Weights of a small transformer language model.
Architecture: rotary positions, no biases in attention or MLP, untied embeddings, normalized queries and keys.
Each number is 128 + 24 x the weight over the matrix's rms, rounded and kept within 0 to 255. Layers, rows and columns count from 0. Numbers have three digits each.

# layer 2 attention output (transposed), 128x160, rms 0.149, rows 40-63,104-127, columns 80-119
107123141107115126151141153162087153108166114131115137127126113103149131094119135135132129116130161133126157140108163137
102146164154102105127113156142106131106131129114170158112128110152130139116141148094138109150165166150111103134155116164
111129127055132103116171149132115119146138144105149157093127135110137111109147094122167117121124148145158115132134121130
174096161104094101110128146120154102158129121127158081131155146140091117164158154187140147144090110104123112110133111123
128131153133106126113132142162145127119167129155128106089130145131126138166132146072111146129129110138110123157130148113
126095150121120135149122134117160121128118120140175131137145106111104139126108131114136125099143075166110135109136138141
157150120099140145141122151127130112136123140070127123143151078086140134126106130132111108127124162101143143148116103121
132090157128153151111129129134097169114109110126129069103119142118168070146126119110118154188127136128137179105171122133
134118155153138115145143116147119095144133147106137124118116119168122130102096120153148131166122157130158134108153092138
147118136134129154139080119132123152100124154107118148114132104174144171126134065136158130096099118113123121137166159136
140127120159121145125128152132128130142121131143144138147147089151159114155127127132110136111148139115105162104127116146
153138149140145118119140152120135173108139128133136180151147127106156099121107125128158151158146138169086127137150131125
147152153101106142133112103074089156149123147147151122185174127105136120096112141128171114175105109097105137159128109148
074092156097112126118134134138175125120096146111130100119173104140147122116138159143137105161122127141170148179158121093
145119126147127131107109158181122144126080132143116087135117129138144127104086116108139153132115075110134132144125127106
100124117136100110098143146130142110123159136137122115089122123150134060153140148117126121176152119142153135134109089120
173089085130125114102067138128165140130116139083093178119100132160167100103152089139105170151146144164185138115180146160
198091126147106171080127133149155135152177133109151121123148145151117122113141109136129094106127136115137155141122140118
148126112100111081104106159117163141153120128148127151109140068175138152127129142124125129127114103123157130088169117142
136121086142088107087102153122134125170128154191137143104115121123157101087107135124172142091114149149118156110139136171
124125120110156130119158089168139108148119176145104118142088136167150156121186098158115135094138117133093103135122120164
133128143162157175142132092139177091130183134144121135125103133119140080163103124154144155137106124097137142135112149109
146095130126085159132147128115103135112127127136136105108153156162141166104126106090152131147148107115101183120150121137
163146145115122150110125132120141100094092165155135134111155148144087134112073077098099162102104175148146157130072124082
161145123125135122111142082104160105120113149127160117141124111168101139144126143126132129148125128129137102112150099111
136115106109142144120130117120165105157158130138118085165135130101137133119110102141157167118140111118138104117114165087
144154107169123160179113151123132145121096132121126092126153133154117130136096117106093135100107111106098104113108146133
102151076152150134142145138119075136141129099130099184141099115121156139093121095102126114117170123130151118155125170152
153158093100112129124145142105138137158104145100133162121132133128118137099101136144154085114140160137151146098117109175
110140138178132122140136096117102120125110133132116097122143144160148146107120098125133129154128154147128130146120142119
115137117139103138128129110134122148184140135205117160122118157115097120133120099140146132097112080141078089130143155130
116153132128090164091107139109149122165150180114124182168123142139116157141109149121119096073161127116141065153111117146
129131108114169091124109128083138142101108095146123153134155115111106128156179122104118121102147105130094105152115153144
147125120126162086114178165109176091117112089120148187144114151094116127120104145066103153130180120159110152129132084124
119156136148155132135129135102154140134165129153124114106123148089159153137086171126128110190114127141132090150126122083
129134111107072129126114126124143077131144153119122128093079153119107169142134152103078125068129130134130102114100131106
114082126167139100158125134150147075141141127150087102101077128167122111165133118142079128121134142141119145061105141120
130143133139166133116138104119085136129134144164120133170102147140136132152155115140118186113136135089096133108101145135
098155123126129154155144139096125122136154153126173154091147158139104146156137139146113124164137160170119098132137109107
152102149132113137179159126124144137115089120137140139125137121089117127090095120144115129113132145078102117142132148133
123153145102139130176158113120143128160133118160141147136141064100124160136103148106130050082092119150092126134094125107
073143090096103124149135117131092115132104099140102081128105111116148152112133139119122153150125153091099131103115121114
133136165131155161135110075158093102143146101105139119147101146085123137137124122133134119137122119144106128157120166100
144128132152149168127151087129101104130139102087125098140163161129128164175127082147089131160165090106145104142101131091
131147146168124088133091165078122112129153082138142106121146102065142107153075178119147132154144166131163153105107119106
155116070082114160096110166140100166126077127139133083087129158141145129134128125098115147106124131142110087093161126130
137164110120157105150147109115161097142127124127135151140133109104127087128118147143156138122091185128124085108110152119
124081113149164110169179144145139142150147119089105131152107135107160106141172152139143091142156118136139115126155136162
# layer 2 attention value, 64x160, rms 0.137, rows 41-63, columns 80-119
137096090182134170151158108168124133104104117155115137130111130134138113096106133145120095083112082137119193092103128124
176116127121169140153119084107128145108121134137107160135151101126102134120125169124053150132118097100118088143160142142
110151127161084153160101069197112104115114119176119168124098112113134163075111117117135109151141176131150118175127173118
146123133162146127144114100141142146083118106124105087174149078150137133078103105139109126092141107152139145117114081100
098142121181166149117177126169086153109116154099088139111096192142169093109155107107164119092110147131142155119125104149
149110140133138072128137109156135103122115150130154116137116131156127121094120129117150134114131092151117152093100127077
078103107136114145134124142114159113113120152155108124095148132103088165119142104114113096087119153155153152099107140092
129149141111137119121114139155145161098130117150149123094118183127111107120162165101115113118120110097127122118129102096
111124091132109117125160137167151137163173138171138133183115134134148083151098145136112132142151153143119095135117108147
107080132120113082160166099114125117114131117173105104093087154135119125088151101144143134148128089151154082123127141127
102099101136138162109101092145109146096131124108162114117103112122112127103170125139124118141109110105193154109135153096
137190107115131120146172143148134135121140120142118108100100116141115146140178117166104127127161127198148108129129148123
184129120138162102134102107135150151162174106121177165131100128151091148153095150107095163133139122124141118132109123131
128124158124139129123109057126154131107171135091133144146138099127124108134145076129099155145133146156137105134123131093
127067133124170161103142092131161153126119103123139135105087192119128141133093114146127154098120085161130135153124114135
146150140122182137143138128095094127125147134157185084109147144129116165124131150107141159101115124141111134117123099121
074138148093122117122129103096132114113104138144136117134128110091117114116097156068138157112122134111136105171121126132
127109131179127159135151132132111082142136131115159114146130155115134124124143144123116140115131132090114085123066143125
118119134147104162155168111109084097147103149113163153172101100149137138147157090152110113131139144140108150107135099148
152104119097140119147112138091068129115141114112135147121172147092095098100100139161126112152084141136170118144116131108
146179148132123089075125154114123167128132103104139107134135122117125160122150142137133120129152127171112138134097102164
090182152139126108106114110135136101105114110147128141157115130152132113146078113142123106128138133146155162137073147116
106127132154113126152096119141137180148143164095115123166127156129102125164140138138159092122154124153140156099167119166
# layer 2 MLP gate, 640x160, rms 0.215, rows 0-87, columns 80-119
154147104079134134083126093152126163123110145140098166096106125136128115097131131122185102130136126163123150180153103123
117154145123129151154134140134142145097131088070111140142121142122156128148135142128140155121136117143153093140099126157
113135114110129118136113135127125101122146138118124114124114126143138128138137123128125124114118129123110135127116137147
089067119133115153157136154158126113135115146106136122144104134116122156130113108145106161100135150122167134132114108135
149113095089119101135121120164135152114123146140120162125126153106099107132134118107122118090147139167109122152122137130
135149120096129139136129148152166152091122127140101165119103145116143136128116124124126149119162147142146139152128143097
141137150117189094134106109107165105138100151138108109129104095147086149128094107143124163106087095121097111154116090110
115122101119144133147160168095103104164199079098144137111138064110104170139125154122137113111136098108114127117137109149
138132129140123106123125142123134139135135120135134125141143120104113130126119127134134161114115135138129144129131109140
144096146148122096140144124110169081083172103126111107146144112128145124113147135121127162151099121123132106127121093099
115114136098134106150136123086139124117114144153130159114110132125130154068129145094138110123084151124073147100094116100
098160133134143117093130067164109098187152141145136107118091159109132114133115189136128142139113075102082132162119099124
118122123125132123123118136121131122136124118124132128125128125118127129131130139130129133130118129138133132132127129121
140110117134130124129127149123113129114120129144126127129138117122125136119132125144125121141136125133134118119117121113
146143121161099126114176178150158137198119114105131114087116146110173152122093151130170127097125151159148139153124111081
159138182122165110112073110148110099122150162151119088098134076103078070179104098137113114090157151137135178134156147169
117149119143166170181121136135116118122052154127106136099140151130147137111099127140114105160111173189094143089094099182
133085133120099135151115166107099125141109106159134133107102124111138141132090174103152088116092132145143163147116143098
113170110143158075160178149122107119149123131133119145113133131077105158105158123122133123146152118142107124154093123159
121092117124125150127125117125128149144136154095108155144141110110127143167171095140102151134144166143162106106127110108
151100139093120123135107146140135141102088148145121126179158108157122136099135174100105150151098146110119143135108142119
151152153144132128136116086121116114151143127115110163172148100140129103149078105121073121156129123095105140134128110097
155095110146105099146087140092084160126127167096116177140135111164171191081090095127142098125101190135120149129042169133
110122134132107129131084121121143132154111124126132117139152148128180128141095090108095148125117111136118109129108124138
144159134180104115090129094116150109120165099160110121108112110164135139135139130156126116140127107133171114145114099111
115104109106134106107161127135123113135128107114135138134133110118089127141132156108152104155176154113121100075122158145
139117142118120129075091130125113141154141091101129120161132147117127113144140118136130113128129138138127096156106186115
104165110145100139111142162108135154112124121155173116081129163121105129131091141149095127123163141162134174100133067169
109115154136105106121122128140119089117128122131121149122123132102144149125119126147126130145118111142121133120126135130
166114144082152121119162154117091153086165127118126153138113129136101211127132160173110082092107134134148125153106166132
149150099112113124121162162120097185118139168113098087117115179156110166141148098162095126116099082137151103121132182110
148173121075136138140124106132118139115158140106109135112157106128138105119160154160147137114110126111135146101116091146
145141124127136136138101114110120139133133128119144115102112129137110109123100122110117146129147132117120124132135143120
111154174107111163074145133139176113130112112158099098138133142093127104111142123114152173138125147097162116144147100128
098120141192121107136145141164098125110157140144106131140164124141105116140102134109132130096118137123104114100156144170
179143132103123132113133118111079144130150127151126144103142111124110124114135132081098112104122125123129124126096130128
098136146125145146128103154123133128163127145128095105152147126120136141138136105124152115135126100081114126164114123138
113173174123151121113149110137151110108121112121115125119130169103163126126097150124105127105150152127137142147136162108
102119113091094168128149163194103125115157106129092099172086112109156129084106101127138147128079152116108109158099133106
135125131113136122125112116132106126138136142128108133107148114114093125135104157115110136094138139121103161119084157135
128126130110162177141171124120098154166117136175170116139089130111128125095141135164112139085115162118153160116121093161
111120145104114153121095129090084130142171139138106116135088133127119117117189129121113133164181136084127125153135148096
100091087150109120156121159120124144152156138089082133117055139113105133109092144133138076112111138106108117095125042110
150127115103141141126125104143136164113152119110114129121153118101103112122149146113107128121111127152081137135130125137
133118169176118084092129121107171108173126107159139118095090151099112133152096123115123165078127116162140106132131123101
127118134177136133086129095145086074122153158121146119134138123095118151143104120095200148071174126124166151134108136147
129139141097109149112158109158118153082121132098141124102130127157128143150157104136116152103136135134165099140110165159
120136121087096172103163159112154144141079136154127158099137153106119132091121135121134132152129094146164098188126139136
128140102146107104139166106114082149116081113167099133148113148106149076118137130102173139120081116111170107128128132112
126125108125162124114123156126111097124117117132130099146144077076158099127115129080098178077156108148119138133135152141
120152109106111152125139100126119150129095130140141158142106183136143124134169147155105114141148123149102117173151139094
127134126147132108121111118102130117126135113116129126142120118110127121119108140141132127136138106138137131128136124104
130095179128146168149142089192084094088154165071152148065184154144151155105112114126139130161153110130102094143141101165
120149146120113158108130133115123125143139138157158111125136130103141125138131112153067160117134135133153108154154126155
169107111093124139115089086136137147120154107123138139118134089121131083129139138142125112080098107092128152120110111141
128147130137106120127140113147140134137128135141137111129131110108135091117130110135113137131104135128147119126125120148
133066121150119177112104131111141197132155136154119077140115155155154105123139138159110182119155174120178126079130169089
122105110182161165124127173176118135118121140158081144124152085129192098135154150117108139129197164136132158137125161118
132186102143148160135090089161122190157145194135098179144106152144172136091137157154180131115136091148100114142149132119
117152094122113124120123114060124110115130124141129099097099115146115149171118142153125121118133119105107112102134168096
122131118117132128149162124133128125151131122133116147126149154108118127136116132123141115118130120129124130128130140128
088107125120142074121165108115134132101134125075133114076134117109111139142127128118137100120126095105153139138144128127
121116129142103150107153163116179150113105131104145116148085101147118095069129125167120113136147120091123176151112083117
138114132125144122153107074141138089117108092099087150139129129111101084163083108160133104135144143099110137124165144122
104118164098128144126154159125179174083126113115163117141118154137142154075142133126152137157123145138156181157091123126
155067122136130146182112101122124152155110056135120146119131135129126139156116157114142129108126120139164122117115113092
120125135113130130118114129122125107130123139121128128119123138139131126134124130146116139133132116122152129123133118116
070136106084151144114145148149065138071095133085140120089132162117152095116159149184117136128130147137107158146135148115
112129149126137140126132103149109108111129149152105132153141096118151133086146144161119160121097121159133116142148098140
114146116105123125156111127115093161105124112121103135160100107162114109093116145073105087160111114126139125111132104152
108120103128117102141121146119097157118125110127162131147128091109120149134140154132146135109132124103155106155117144116
115122082117126114132123159135135186138099097170117159105119100154100098174149093079117138122133167096131084113150130143
062133144086106121116117167136144118137123133122127128123144128086132118096066114116173124114093129133152133163102107099
115104152132128139090147132149116147112135139128136142177126137092147127127092105144160115097173166136096116094116099088
127128135119110089121112127148116103123128171152130133109140124074128121112069115133151108124145132130130104104135155103
100088099139088127126129123142117138153158099131128154133076155139103132099178158164113130136127106097136105147097104109
140171134124120155117135128104122089131098119136105134171104141114126124128146128107123147153135156108137121135092118162
118128132126130132132130129128124130127129134126131131124123140130133123125135117126131130129130130127128126121127128133
116113128101074143132135132157137172128115090117113142137150137085132118133138119087124171135140142138111125143130170107
127078157153127171105150112173107092123109100114117128095111160135141153137142118121143151105102107119132075126104131129
127138116135134140133125129116143129130132149145130132113132126129111127109129127117123108117117128137121122123138124123
134078145137110093156115155109169095123120112110108106128110131102124126106158170138126121108157094116111173166133134149
143094142125096127096132145127126088114168128157167140101102143107126103158116090083106110126149126169116118114128147135
132085135095146154184135130135116098109098127155108140086134152104109104111135124139110108141089153123075112112104099137
127087153123131168101123110135124116122131148128147138141100092118095160100160145093127135137096113099141124123147150129
149153098124092111115145112146114147139108139117124102082126117110124172134109096135121114113099127141151141126126148110
169136151108104136149133138147141125131181163159142124141141113108108125105162184164105165136127135150175125166123121108
147132110136134128175130104150145119141161143128115129139134127120137117079129143113146119138116137124128090113113124103
# layer 2 MLP up, 640x160, rms 0.208, rows 0-87, columns 80-119
154150101128120102121159134103183145152142130118121122104088066149095129096103135135138089084067154129142122151161103121
126081081128123097148172146118107130164132110167151141129155097116145104119125103133134105126130094105130127139132132113
116138128100129133123132126128127124121146126116136117120120133120135128128107130131127131112126113133105141142121136149
130145136155152103116134128125110144131125108142102094120155124135142103117096150162159144139136113092115139121090126142
126115146135145144134163136113124171126136134101119098125160114117106115171117152131112102133099089083134124127150122116
155120116102132146123143149140143136101104135142107156151110115091149139113096118127113144117133139117137151157094107115
165124138163145131111147143128122131103123060138129120102143114110109138125149120098137134119131127130130155150133137117
086154090155118139091153127177120099098096162154095120151140096101152106182151089075090172194171117140131138092143153101
129123130148139115125139134111121137113127132141145113116150110130112134087123136145135134108117160132108126111112125128
122122113115076079123101135118163111129182091131094121131120101140132115117104159129111093120103136136123120114176125130
133138121119074093084115119135153127116120148161125143124126117109156140103123138081128159160086149099141135138137135100
084118125109084155119116113138131130132147145155141106131122150156148098150144156161124128154137122130100124109138119109
120121121127121127137135124129127139126126120131115125117134126128133128129132119134132129119132129118131128136142138134
129139125130125119112128135130138136129138124138139118132124122121120122124121143111117131132112124133123123141130129123
151099122111155136148126075114071161118161145129122129095127156179086124074121157123107112161139114099125159123112102154
123094132133126127139138111131149086131127100072160115115127159150129139121122139135141122175143131104106112103128156125
143148180125153116157112161079116144133110133183142158136121076140125153186144144135143108100119105137115115141101145145
105158124103151111127134101117142144116134136102110135132135126123152089119156085150110117127139130128106130100144113133
118098159143108118141126115124170120117109098150113148123104128097125116115097111136134126097108137163129092094173110127
136106131160128109149167143153094112129106117132123122126122126090163099125092128126150095104140125096117124113080120158
113151128110153119111152109094164100103106108137127091119131088147142096142133124145142184118108093120133134119155123136
132178134128094154133110109121120121095147148166114145163107108147115113131127100089085142162121141116140129132130085128
165119092130090087148086124125102121165134156105125207155153114148113141110069173078148120095085162114096154108078169104
134120149129118075105136151131172125149132118147123153115134095118124175146111127129154123115162129137095103137156093120
123151135139125130083112117125135145107136107131085127135121120151101155151134152148127105134108130138126101120132131126
146119101103144121135096137072137132151123128135119134148111099129112139169123093122097129130139177125106120104099118140
158159158076122114145151114085132148154128138096133119146161151168130116111148103134111120123148110112157162123133074118
154119169121184108123126087104131145179155134142117104098130122123135120125119136084157134129145105140137127137119150119
118124116134115120131145118135131120122120116129137135121145142112121123118103102119117137145132113135106146129120123121
087126097145096114148138143126127108148159126102153120136102124110123111111094112099112127152144113110115131092160115120
095075147107115128171120086149148121126150091123131167153153082123092156101147111092155133143156144144112179114123104124
120105176120136140110085157119115107124154091123113128130125104168125120090143157118125126117122086128118157135167145157
114116127120118144104143115100109116140120115147128130136138148130156130122159141133127122147104114136109116152111099121
140085098108090096186119137105120152139119131123172152122155129122124161102139124145139107106130109125107140131105105128
160189108082115137112119122095109135088130123124159128123115118172117124125154093104108125108091088166188126163101107121
089151160187131164103149118135131111107142142154161141157124163100183092180087089221142134172152153109117106195167101108
103127141135121161095161135152127172157110130156101155124119122128139090102133131085125103108157093103122124134111128167
137064090152111134182131155068135095201120126138135102144131155184081143130135108134137101123154166115104070082111090101
157168150120109110107137108168108145112088069134113138098096119117089159109116130089106121165152099117141158144083157139
136128144118105138140127125108142135137132116141124106162119143123146142139140154119127137134127132131162113135151125132
129117100130153137125140116155142136154120143143136082142109119105147134126122158124116140099147131099120115097130107111
125168126132106126162119115136158176147121112148136144082181167146126138097106129125160143135098164180116109089137125120
112137142142111132152132104112080115121089128120135103123119119152133120123171078124090142124119168089166117126151120137
154139125127144138130112106129132145113150106151111122124130132122110118139128124127099126118122109137080128154123122136
126204161125152149166139149136093111146151151116094108152145098118137139114112118113113095138055064150157150174102119163
105070147124093160113101095140129166064126145116124152202128149115131127152181132071136142090120143167105157115121129137
120142158122129149120120144105145147125149130141146095110120104096139144129121126117103132142109130103142093132126109155
120126106146127147128151127167128154113112176096157113123119158117161145132149123133103086129171080126149126140057150130
155119134146121123098130156122187089142129172139132171134141125120122127125115157135156128128148123148138129136150112145
136153129151152129161108078093146107150127154144120139131111124188101145134088135146115130090121119121112137080164137137
128111115122122125169081123147149121139157132091133075105169120131079168098090101127147145106129141127154168089073108125
135131125142123120109120128114119104117131126122128113150117113116127125117116143155139132130123102133133137131140127100
107142117122101125123061147193103114101168157135157149129140205146122134072125089154134151137151193187121094139169149116
116126126126104194113099108100083109128168107141185121125130127146120174134143148135089155132121128136145113128140134117
097140115161123146120149059130132149147093104104098112127117102164102095129149128150132128139114107168149139140140122150
137110120123146123135125144113121108111122115121115134129128142148128149124112134128117119117134127128114142130117132122
073193198116125085145085105106162128137134149140188166167115149095115135085075140110092100068111073154113136136151104179
148165106170100146065111174079152120202112123159161140106145091135110140137136114100082108092117128121148171132134139179
115126133130135121081083165127156184114122092090084084130153114095109112146132120111136084097181146096171113122125101140
161138132167087088137084157139135144158136166123125127124158102130102126144136099091143116133143111121165128083129121160
122126129131137113104105148140127129129114140125124121132104114137130128118136129130126132129129140130140146126119112140
126092120152164102095138124117120137095141145111114123111132115111098154158111130086130119126125114112126108159139137140
131112145125172157131112170171133136164113122137099126135103130087148069126111091112131109122160128138134109087133114078
120148123130122073091128143115130124094090087143092143170123103103127129111115151145141128147125169164126161126189154127
113108170101101181148103151129096170156142144140086176132206135080101120154138125059189091151135109179054139120130181104
103098118187133119153124152115121128138102156130115134143136159151140116114110095123149188161172099106093124102121101172
116149137128121133123118126109121103132143150117141129115127134133133111131121134157119137132134121125153119120142118124
151074164138127131117117153082140129100126104150109119117143121124140120194101125102147144108198114113148123099118123155
137128140135138122121148136112144130134132097110135121102121158139145124144121114115121106126152141094137147123110124139
136162125114107144157103136137095144131152129146106122142107115132116121105107146106087119157138083125111129094157109127
116232139126132162114104097174121100137119177159120115105146148088102086115097090101104106129143094094120119102152086167
086150110148160109135130158171082136170115112152138099147114130163128110171131109107127116138173155048128074117175140148
148140120073100111130115160102144171141111114119155123106133116068114113129095149095132109118099122137114142134131107126
125092115148111108124144161151131148154128140123118106110141133156172131139126118109114141140136119112140125127124139140
098132144166171075124095141130087136104129137130121129109150087122119148121121150135098128148131126102093113106106125123
114138106129165094109113141103150154152117129201114127110044178117096088062108169126130108106097161141070193137102170145
158141122088150123163123143098100130123105178143165124111144130179129160146093149129083088108148089158099142141131130165
129130123127130136130128126129129134126136132125130123133125134137127139129127136131137124125133130127126134129121125128
156136127105117160138101107137159134162132121141129138123166140101119133114144141114112147132124159151113107139155131116
129082154114180139131139112133126084198129087143122130114097097157066152066153113141130145096148113123156109156134206127
136136119141139137138130132126138131129120139139122133109135122131119123118116119111128116128116132136125120131135123122
121093109086158140110177126146142079089154075121157147161153057103136143098138125117146134120095103113128111097123165104
205140134160127135094117120149147118154135159182136102137121140082130153141111116121119087151162164139125065105163111142
118097146102167167129118125154146097074096115122133145122121073152094107094175122172101152150100132129120134136131087165
114115107114087084133137162109129111122085119155132130102118115145131125102128109112091116153144173106133149093116121133
130123120112149135125135132120131126108110150141112114158144128137123137091131142126134173149145130124125137115144136136
096119117157162121127142119138123146148119129118131107111121149146147130142098090105153103122132104117094111137131144141
081156100137109103134180105114143145113106125120131108092109149123138116157125150144125151107150152103129138146165134145
# layer 2 MLP down (transposed), 640x160, rms 0.0483, rows 0-86, columns 80-119
158111109141133148099110145141105126140103100143179147141104127115124174118130111087169132159130143155127117137116116057
108126131150157062146155135080147104094127196181167168148128123087134126091122113101095104113117086102120122171145132160
134130129135127137135118132145125137133116129130136134122140107130137113099126142132140114141132128120138146139129114133
115140150160138121136151162134122088133188121101138123081126135138152136129146124135119113123130178116126101139115126130
137101150161151140143116133095149158134131152128146146129158145098157195133087110117126141134145114104156109096129119114
115106163141123143139155127126122109152186119141147088115157127130086107123127147138146120171127160155128115109166096140
125109163108128136116121100152091103156115070166095120102095108157105140072125099134144151108107089093101108162156125137
148122135114159153110133121105110109143129135155104119136134132140160112143135103116137165134161178132134136102105145136
143145122163145126122120158126109111139140130142135126120112132131130136110110114110129118133124148132113135129142124107
142146118116138127125104119090135127165148107183142170136122171107114110175139154128163104149099130117138153141124141162
133145135132175164127151158109135157132133131132132142157106144143124151155143128104134093096105140089096121115124140056
135135094166133149116106117130114165141144112136136177094109129117156090079158142072141146151170123127137146150149135107
126123133140133130126126139139116135118133131126117130126124129125128133135116133135133119139138130131109129126118125140
128126116124120120112126135120120142139113136139121119121137137132121140110140134136125112132136118134126137129112135118
109147099062156134124120131163185133119118122136161101085142120119137092131066129130140144113109139129124088119110094133
091110206088112140125109102136130102112131182141124116139139129137146144177096095157126103144161116161152106127139109156
163123146111124138108110150144158142121124150098135126118104137131142134118121159168172161104064125187157149130110086154
102114117140150111107145099128131148137156157113156113118130093089114157094162130118133143112141129112104130137150085152
122108151123111155123129124088119156125121140100073136122070113127111136161115099118131076135090144132155164039117161115
149123152141161137151155116147170129106114123129109105135104117087174128118133124167132145102125127105131107144107117141
104117117100147101154120146093120096079120110117151122146146091109104165089103142130146161125125094095127111162124156156
135197158123135140116137149103144135125147110130108141152130117173146127121101130116104171112133166144116143101163100110
148098088143134137119073151133124076136102139119137124122137130110141174124090092188128132123086153065123117155085183141
131121150081165173133154097129122101106116137105132119125147135101150110131147140126114155118159170102170138114094096112
120140171117098091114097095149124135150132100151084146129129121132136143123115124098175107105112171135125143129167110118
146149130139119155119114120121091113124122139152154133151120144160099129176127113087085134093122092154133145144140148100
092087116119134105163115142130121116092124147148112158105087142148145139126125131121112150127141108120150163130169092171
091098132102195160125087056087117103164122104141145104123081109133137151117182133108150144151133170089114156153104079136
128099128115141135144143151119124149140139120106117132138151104154112137153164122142143102127134176115145114110136119137
122158100126125154127131117137162133075118117104176112090154120136130142161146104130132110113123114137165171136128163154
155145139165135135088144130142090117128150147132105104109141112123168115152100141135135123110103123154121148132142143159
141147133111117093153126123110106092174091144140132090166111133129134135158109118083139116120111131146124090141138174123
137130115151120141142128129114111094140111136140125116122126124128112105114144125126149102141120142115123132158106135145
164097103146116157124131145064112116118141158164128171120121122141119128112109150127110094173122106162095142113155153097
119092135122187125161139174118139145164147112122142157129139136096116163115118121108127111129142125092126152103117136087
165116087096122110126107158112105125145124122118126142117136106151106131064167142061122117090123154139126138114105153136
132111124129127109129114127132111106125139122105148116088137155131144138146121132150141143139122159158123112127147157098
184034068113042149199115119118114115209145130136083129153162165137117130116151072157133114102092124129152068109130091129
121139128162146135159113095150084134099120144122125154128105121143149177117177126100124155115149138126107146134087139140
156130151151133146128128147110142121134121137128086124137150093134089146149119152117143143144116126118092122116137175115
157123111138124175128123138134134140171122094128190126128102108118116103138102128151082095112128127118121161077152121152
121129119103110116100080185120163130143093152114106120161129122152111147130120099155144100127142140186159128066110096132
120074128135153098135102146122118152129135126137110108132122174133105107154100110142141116123135128126141137119149099117
144118124128113117106118111140135145120148108093096117128152139120131128155148122134100118147131121137078139147160127120
157107147133132161108195133134061103103112131141125131126100112177112096105153109121075074107130159112105097128117155142
145132121118138114082110136131136115129120130106100085085099119127152107137089110114116147118103087145180158101117117113
105121140177113128143122129154141105139103128121134160137171154150136130118142146150145121101115110130129137110164129104
134091110131141123129077112131115117123119167112103113069093089135174114126147175141122145128128112143134119119134147127
138143154151168137122150108136138138183125130130133157128167155166125105115144145133112170123135133137122131127136138120
124113135126109130082115147134125076119118122116084116084103170149133102147121159153146110116093140152120152107130115094
133153165117134139089154116165128155134108126146130138107055133116137102123126112124132137179126119107119113141178146159
146110139139124127128113132134141122154147134112122106135132129134117156126134119112115133120150139131147121140142123143
092123102076104127120116070102139155140131160105119158127114131157116185136165091122108122137149185079132147146112120155
139122106127118195143092127122094097130141109112118092107151141117125179123117124127124135125131141126150126154134149118
139157160134130158153108173136128137122148147127168129127137183087138181128107117141098101168159124128124144104103164099
125109124140162135111125120094131108114107128128091140144163139130150136107124151130128142124156132102110129125140122119
183120160099093104077082133099148183095128118114149043158146161070159154132131156105067145121149133114116120155135084150
129090117102115162127100098091151143171125144171152162099142100160086162141145152104096139115095124109146162181149167125
169102135107116089127115094119119154106153131113153120157092091105115111105161143114139058077136130124154143173097089079
090113149133112138160199107122126088118108137135113105131165075113139115129126140112159143109093145135069126126157136136
135134121124134138124150113134138136112159124138123130113130125127129137135124142134135126131134116118122117157118120116
121118147128101140155101117121120144137105152095110100107119135106120119183120093135121114129123075109100147115166127106
109116134143069118116151115141170145131078113132135143106132110161165190158126126155156162120129141136135134150141128145
165150097100132117147143123125131140114124098118082142098138146128121108137100148165160164138138180130143138087153139144
101120113142121091162118088157120062145101119126128094126090159156132073150119109112142096090151122164113112100183101166
108124115146109119152091175122157133131118127117106104087122164095144123105139108140141131123161153116082128152079096121
137137133143139139126119131134132138131123125133126132138127139114125138127125138109122101143122143135127140125119143122
064131135171126107118088104138118140132115106135149109131103150135142124125148122162107153138162128147124173130131134122
101112162155133109128152111113105114139134145138114119145141144157096133106134130152146125134145104103128153123136124119
124135124109147116145116160147131140128105145096154133166173136160164128139111129110138141112141150110157087135104134123
110084107104084108113132162135131122129138127111122111151121117155139180127115156152144132091130145118124135114141131125
138126155099119164133124075125143119129118166140113143143117109099125093105103138173122121139104119174123166106094126144
072135161100105115130093133154102113127113136147120140142105117089147147135093116104181154127127130118131152154111169145
154100087145137124124159077119130162143117134122083094123130145106145119165141110094136172133138131127136149102140152101
094112150081098100110108163131096161124103103142103103163122127110119123144101164142090137131116143118119134107119112125
146123157100100141164142097098157097100107128153139154165123084116126151119141151111098109144130163147130136147113151155
137140142149133121119124117154153135131141127130115135119123127135153113141121131125151133106092162117138101116132138097
130117134123121117135128126123132121126126131123133130119141120127128128126132119119128124133126123131128123132130126132
161127152121097138155097137154167128149113132125120153133140131143111165134136110103124114132100110166107143134145145116
105131128095106119098108101128168116118136091100120064113152113130110160115138143173166158108090144148160160113120085084
123130107123148135135151146129138120118136144131130132131128141114117120127108128124130124133124132116125123127139121136
102130137135106146122131118161121155161151126141128130153098145163079158131107110149096089190170138138154167127102154071
116149122147117114122100128079106112149131139148110143104182130166140148169117104143144156154089126133096111115151158129
100122113162125119144135122131198145147150111127156107114176137095141070152148141143133130134110156105115116126156099115
159138105115107126112161147117127131122107128125109144102139134099150116115180115098087136146117153117108164138123146136
161125145106102127115134126145127121107141137137147102087127153103124140137105112153099087118115160133162143127123136095
131133145107143101133172138106124105125132143137130148089110093150143099111113120117175117123164129119156146123150100126